config = dict(
    n_layer=10,
    d_model=256,
    n_head=8,
    n_kv_head=4,
    head_dim=32,
    d_mlp=832,
    vocab_size=2048,
    activation='swiglu',
    norm='rmsnorm',
    norm_place='pre',
    norm_eps=1e-05,
    positions='rope',
    rope_base=10000.0,
    rope_fraction=1.0,
    qk_norm=True,
    attn_scale=0.184,
    bias='none',
    tie_embeddings=False,
    parallel_block=True,
    init='trunc',
    init_std_qkv=0.0246,
    init_std_o=0.0,
    init_std_up=0.0246,
    init_std_down=0.0,
    optimizer='muon_variant',
    lr=0.00748,
    weight_decay=0.011,
    lr_head=0.00224,
    warmup_steps=139,
    schedule='wsd',
    decay_fraction=0.716,
    decay_shape='pow',
    final_lr_fraction=0.0,
    batch_tokens=[8192, 16384, 32768],
    seq_len=512,
    doc_mask=False,
    train_tokens=194600000,
    steps=11011,
    dataset='wikipedia_en',
)
Each number is 128 + 24 x the weight over its row's rms, rounded and kept within 0 to 255. Layers, rows and columns count from 0. Numbers have three digits each. The size before them is the row's rms in percent of the matrix's.

# layer 5 attention query, 256x256, rms 0.101, rows 106-156, columns 128-255
107:129105131176106105171166118137121105175138114104147132112127145114124157131123154141110122098145143125136114143159092137110111161120132096104143157157126161090161110112137114118147146101131096117108143133115141086129131141124143146161165124145142163130147128083142101170131102130173181161124144127119144137156111166108087146125135173139186118125131112155121143154106156093146099130154
106:082142133088132106124125137114130121120168141100097160164146113097121135125130187107080079144113126160135154096107093163070125174126174143157154106112145109136125128129120141130127126101134140101129089114132171128150159115200104194139093110097164084135122118126144132173099122147130104132152089129139156127087139137086099120137099114104082134146123117131155150105151108188104089098132
113:163155119148172159101090142113157134136159098162173113152140102119114127137166124108147105144150128087113107122081111094103126146096139138099120100139170110177165123151106130103114143126125095122110080125123126126133124095103121156131104147130121101105101126107140173156133114158144103127110102151186139146164112155124119159153143182085086125143123101124156140133131134170135153128111
107:134170106142119113135135142137104145120136136170149143137117139133125146118102144139119126153059119151136128126131181142132117130144114145146117115131130186125136120148103109156148113172122148091158144136134104143140134143135140114145115145129124120115128105150106127137133085139130142185106102123166139113119120125141096122137108161125118145159137139156157120111163105136125136099129
106:124160136121120122123152135107126115103131119073127201134135161087106110116109122149122126113123124099080112124169151118102112148083134125099103068114155128107109092133138130103112134129119120118108144129110093100115170102097153127172122095113098161149178178109160140158130096130120120171125127103100128149116146163109143114080134118121187143154166094128111114087156124114123109130093
107:121144097147107137126109098129124106134113142121127156114135140161143123156146164122072074143148128137076125109130091138096125130117127125158145172150149091117101164098120096155096124139130113128115090118132122145132128108155092130130127099117187130154132105129121131126147082056120118130139110147110118113093147141146125121193118080158122136136107144146169073128201163114146117119136
109:128124125084131115120094110112105110146106100111136127104126055123116108129167131101130117108153139130124101117106115128113163132120100152121114123122165124129119124187143130134115178118101140150140101152095134145155091143146150144106123139183117108134161167100163145146089108150116111098126096116116093127128146108149128116121159126182099155101119118134126111099142139128156127164122
107:144134118112111092125165172148084125152135139133163101139123123090167115113136121157089151162100133145124142131116143148136124155159143145118134082096130143127144143132091130166180134152146129122159088118152089145163177133122173145111102162150125101118153118165144147150135114164144154148102132103152129105133119111130122095118152168105099146176139183115116109137120110143124117114137
122:119141122127146079115160107132105150135166123081120082113102123101134157098114129175122127136131091160159126122156115184147144106124129140125117128093110128152173090156134122124141123109101149090129136141126133100148109115105092119113116148164135102103122144130149140112114162124094137129102093131139112165135089100112143115102118119127103124168104055150114099145108152174103134137111
098:150136144124148098113153152138096114114133136109099095154107111093144105120139118141114122142121108123114132134155141131097171082121122172119147113130144153132155136108114121112129098132082118121122112157112117148151174101102168128072114160112168096110156145127142125105139123120106146169112136129164149198162129123128182107169154141114148126131133136120111141091110144136175125139123
112:121119156104088141122141135129144082159126147116087141131170133118175172153107135072101138129138112137161110116122133100080146150158131148118104128126145118147184132155104144144101143109142174148117104104135109124098123154135093124131105157150131150175134122106129113117176133156135071099120166154108133140119087106129099128163140126114096104163121109103151172104175120129115118093096
116:127111079129128140112116153118115110089170114101131150152134132125114119135117099106138176111135109137107167143118147128134062075124115115137092104148105103156159126068121159133134105149092120125137159123126121110160154123122126104114106137127106156149112126096143093078185126106144154054100128160106133067121123120118123166138091160101151155155116137154142180141127135147136125129099
110:124144142110105129148109087128119115078141127131093105113126134069138110143201084120117060123124130118132115112137100103114110089107136111170109160129121120097099145146109162151122124087129137138138120116134076137135103134128108115132134133149110134189135100164163156165113138119147132171130136121088175142100119121151136112118133170131162108134150070130120119110108126161135134100165
119:128142081148129101105174073164147152113152166129088168065147103121117103145109112109202142134124111134141134141157110119177159117131111165124131159136094111127159090159162132133115134118119117084115117126126112155110175099090081075151124145121137111109113113129111119146115134100124124145128162079121126116132126152127146180106161125127135138113162115149094141106100096075154136102103
098:145127155128138140140157149115120123156131121135154124135103152168117146066126150123141112134172170177098120141118154165149140155111126159132079123137103146131154165102161112149090141111098120119145108100092136122133105165153081152128138120153171102152117096132138142109119104109086130160111107123137137115084126139170102137151136147116151135131138127139107137185146118123127121119156
115:189180129142103107146145157102137125178164087084144139131096104162099130148153146102104086100157103173086150155168130133124151116138112095128143143096120138127101159125154112157128164120130186139107153082104101107126138144129132148099108124107108077119165130094131127143160105124138128091110121137184148134164124117132131155129114138127079132145130119129141096111106111123109078097137
122:138168109090115117123101113114140149116143150126078121119123153179127096118145126129086094111103098109150129156185111129123139124160101132134074120127150160135143136097094170144121099153152134104197130134137123165128120142134100070107128157110114108104111131104143127163104114134150142084117170129090120135129144139125121105119093137138186112155121149151098143098131119140157104118116
115:141156135106132109104148104125140117114107146121089104139160136090093116155150100110137166106161117117125123116121131128108146105101128126117173175141153134084134140089121172108142136159149135098185177148077120111139143170135087118107149148114150132116179109089145142120138126173119120146146139127118142093145134170115112147163164132141119116135115123117128140139131099143110152117129
129:160123142127137115108178103110147130144077156098165171102075110156141117146132115151126165145160104119116153122099137142079113123109143117115142128143127098139168121151118136099113128140115109082156138150097141123121119126092124176151136098105141082151126164126096136100107118120089133132089105084133088136164113167114131169131144140099156127129107095138102105158113139143146135102114
117:149116140082124145165104085124073107141104103143103127124143131135130132125094111143121124112079148093154148134130166116142155136073105148164120111084128172171093116122148107111143127110109127132097156146133139164165109136153126090123126091189123111149120085150096152086140104152159143119130119115152141128173104103159142154119111159125130122171129137120148152092109159132088122148142
129:115131135128077151115128095155153145143100122149124107123115132150153134098178137108136118109106145153094126136112149163169109126109159143135121148113119072126140168069121088142110132109097138090115145120129122131114094119121108110137145098159131131153165122119130154130143138122121100114086150143148140181141127105137131137138115076143110101145129165103142138082130098120087111132206
112:130129120165146153120115137121088126090137101113129105077154155124190105125109097133138152139106114120188121113101115122148138158113147126131127110136149109145126121153128113103126162099147093091136089125106087159132109158126154113118156149146149133126062103154141107131138176145086112174117173090116122163120095153148147163136117108166154086123102122149130126116133121126137158132140
081:131170166122170149133121150111179142109144141134138126139146178125123115103054136125124169119137129114157106115158114068161108142100098133147099143164099096126091118121104124140168161091138157151113126121098136125089167133134134137151132156143111142084126137073108113136154118128139175153123096137119129148113087163122147149122175141094120115188139083148085143140132117135108141133119
090:117091133131129148166137145121174131081076109113143116123141103106161110109136132207139135131119134100125160110131126124104165117152149113181133134118091150152167160127129138110133074136149181125105099126116138123114114138110088155126137130119111131140130123146170124085103114149134144073089174150115112163161129070165129114111107152143097149138126140124141151155105131130135120076093
085:105129103140130120147152109093127109130205115126152123126096119152135159148095107126132106110103116134156088128139129171115134103101127135086126130120099144117074118125127109130147096167095097143126128145109149117133177137091109129143130135102105147098123133138118146130118142140135126163146135131149148124147079139097115094138188133118156138102151123132111130118134174130120145122158
084:107104129158114130116157156117152154127154142147131117167132150110108123124137165140122157102130130084128116149156135100141107145144105110132112139115086136122137125122129203143161130074159136077136090100133111139119131094105096151106126148103109171115159137101142105171121131165094184171128117164169109165149071127096098134129159151179156157140161120174134110127145097162127084130145
092:145138108144140152094136183125150164119099095169121107145107123154148147131132150172141146091128111122114119163151124084087122169111120101155158153080118147116114120164149122168189103062162151136133118084121122132141080080111135140104147113129115157122137154125115128120140163144150147113153117155112081145109099112120101158133129145135111168154146146124138108136151109159141117137081
093:155094140112104113121093130153077130153121103122110116144172145134104134128090072118086152163104135104130163134150110108120129108088118129163108167163176116127094109152138152139136155080112127132096133152169118137138145121135138141153135095120157166122115116120114117102154134105128066118159027140142129092105149085178092097123082129074098139137097122133152140139151100122134113131146
095:123095130132122119141109140169116132139107162152046112096192122118123149152135126083094105143103136123138169137106115159122084133091137171165110161144132124122135104177122185140144155159149112148127144155131126125122146148142126100162122106113113125130128083156153128118112120155123089169117107129150137112109146095143112124131088093085125118141114109157147154141139123125126143133173
096:156125146100156107133093106175101110106147162107120131113115129123149123135153092089133107195157150159154168121093098186120149100118171151151104132133123146136150127168124114114129107181102104152080137186120125133117124144120137117131111109125140091146096094120141142094119118129125112119122114112096138111126140129126174120127100122154146048101137121123116161127109128132101171135176
095:101166138109134128097128112122141111110177159111132114138146100143136152130125066112110107170112145152133151113136132144135177100145138133151162128126197138118154158178116115089085099174098127155135138144147144116113133184142104108139135148158131124123105104146123126067128143113103104137134155124099153129110165094132190134136098079113111068130103128135170161143108126115101171152157
102:149130177138125107114140093121131108130117108089164127115097115138089092091132118135135128135174090120119128129120133117128156114156138115113097139140131165168095158133161140100105112156148139139099121129146121140134135109095166156110116110137116112129141112121123133142129171096101131121106132145103118141169114130101167162146118182148120148134124113113091126140075114126102118156150
104:131102116174089142124154099136119130137154119155083112169079166090106138117141158163126090169099158144132123104114136152098114160149158098141142179125133158130105104187137156128141119103167108146093114165137160140119067118118098127148118113131133135155109128140144151142112120083178117116150138084135136124111128135165038098107094107090066153120149153105138143140153142151097095121148
102:043140112136130131153149134142144121101142131108102138100157184146131164177154130092105120111110144135152156134172131121140124101155117133124149155120153146104134123126140088127102140140094133150146121113132149127111117154137118141121162137103112122095148102091113124095114121170131083134158159124169121161111157070131135122122127093136073081112115119122154136111102101110156162090131
096:167113138125142162144126165120137111129134119177125158116087133157132105110116114112127142108186086097150111157146124094110148089154156096121134137142105076156110103105160121132116111095110138121133152140134139121068094144087119109103090137146096125160117130130118137086164097113099130099118116131107100126149150155149148133104113133114141137136152167107136157097116117111153116166032
095:162093118137120148114143126159127147135146131088101120188154096100135111120117162115149114152102135139146122139177126060096106113177120154129103148136111136088120111125146163111121117109123122147150103101116133129125101110117109112107135149104132154144178131098113116193129094108177169129138106120121146115123141138136068111110116135114084098116145121135103109159139162116163086139195
110:150155154186123132093146108094097131124146158109159141109123183152117144140129130142128121130111118079125144114097162184154147115148140137144135101165100122157104115119122125117131141138172119123115104108104120130125176099139140141125095118123128107107143139143133111151100138106119111135136156122143122161124184145135096129126137129086122120142164086135124096147156084178122143102156
103:148168172106155113136168142098120139130153155134155124109097167130091142149104131135112120156107126118136115122164117133111115098152118079153118091087124142131105091134111120153117096099114155144100170124144113095126138141163126096109125124133109141128159119158100146087124166099083083136122133129093145182115139085118132117152140151145098126167121148128139114086098073142088152124080
099:148109158162139118131118135113135127098089119112130104133113099109126113112105083125166151118129096129112180114100090076131133127135160115077146158127103125112119139116104097089110113151122120124132166080128111134109119128079128117107165126135163124176156133120138129074144133174111124153087133131122106183084160132093156168121097119154162124107108146113153123174109111067122143135115
112:141107147130113143144092129132113120138106158097158128173157121145101127150123092101107164112111114156117132143093101177152131126105117111122142147140167143139070153135144162093174109120127125146095150121109124151124123113108146094122106091144110159125105134147155113096141107165143127152104132121108164106154129148148115107135118140134160132131154148075139181133149158132147112149157
099:122135092115131130110103138121152110125127090118124126100084125161139073101158159130162121146143118091114116145111146075143069109126110145135105142172139108102112089116100164120113133114158108147104135122112119164115158101147146134169127102133138098141134158104120115179117122099176156138110146133127101160106155206128147132107092153146124132100136143127156133168136147118124144106104
105:159149169100065072165101125103060125124107126104116109135102112135114156149129126144128087136117155176146153135090098181127135163132113168114135170089125166105067122123150082120147138101134169108095163148110116126157131090106160137141101134138130139144192095148133146152132159196138104130133111121124140140136142150145135153152125142139107130138109141137130141158129108118098151111170
102:106120134152142103107135122142109081172138124111095174113100131137108136096100099138150132110110159130135148116138108129122099147106157100149151157128093153156100143095107145155124097104159118133109099134140153113131087119164117131086158113137118185145096107137068127119116126127113153120138171120092117146129164128135101130178165128118105140154120178140116128111141132114146151094115
099:117074124184101132139114082137164123097148108168121138170103146100147100128125160158066147136148153123128119092138129113091109137199128107127128095162102101130120101094135093092155126119135125139161118127125117103144136128150126131132162116113170102146106106131110171098141138133110128118159144135100135111106169143102088100116127167149088140150105120124136098141130128161114142084111
107:135137142084121130118101134125157152127098147098103152117121125148143126126110116125140139131122126114131110122124146130142087149116132157099125105129148120115144145116162175097130105093094167179125143142160100136119097136131079087114149131112124128148114121164150102097152160126156115125090140120111135134118157136162161112126154137122148163135126136097153143146128104131134117141153
103:135143110111156101104082120101149129130114157093135129132081105137139139135112105161125118130138120100109113131151099122175135108080146120128104127148145114106114139168127151175122092149127182175145133142129104158120124112170142085137148133082138125124115113135090086129160126095113149104126144148128120131149119128151140117150120148120134121124150139123149128113133128145083132114135
104:099070119121123145095127103156102145112121143109100072120144128110143125153150142117099114111146126134101176160114127086105144144136106137126153129093101170099174121131137147116094116097102142169161107145109133134138088094083115178075134093087157127112107156172145148145140116141164120117128164125141146122144107119132108123117099146118129088115124157117160173111094160108164109141161
102:105163080092124085162127098141112151124081087108109120133106104164140128131161146165173128082112132138091141122154129148140162096110150131131139120131140138100094122098156137153130116123073164138112157120133163127120138139143108140164135126129129127156155115145171109098144134117128110118136112112119146153117087168134138140159167129104093122100082152095151165121187147095133138126135
096:125093114138143182121131150139094103094139167092093154113123134101110123117121089118128142180156128166155152128116090122118122134110134159114096196158102144108101145106120184097116142112124150148083145144121167096141108096157130121131115159170146140156149125122140113095088122106133117185165107133160109144148122085142129121126132098169132122123152148119157151106116191125156137128094
117:111133074119105120114105099070107108166151123178148172171117184132141146131131115074107141110095149130139135124106145109140105134106113162134163137121149171145127142127117104143111146142099156124124113139123103115143118111133119118109116104109135132143146095141113152091119120152135131129130129119126152122117078112181117137137113124125112135123126200126143153073146135062164145130105
110:101087092093089108156106150114106133111150123148140125169114124146090141132107105153113139129160137126114150116125133125141130125151101128171122141159122143142075106101183130118144112114126119137089114155163137148096151135116153112102102110146113123151135174144109133145144068115118181119155102150095136169150140175163144121138086188110142115151124153118120168117097133116119117163117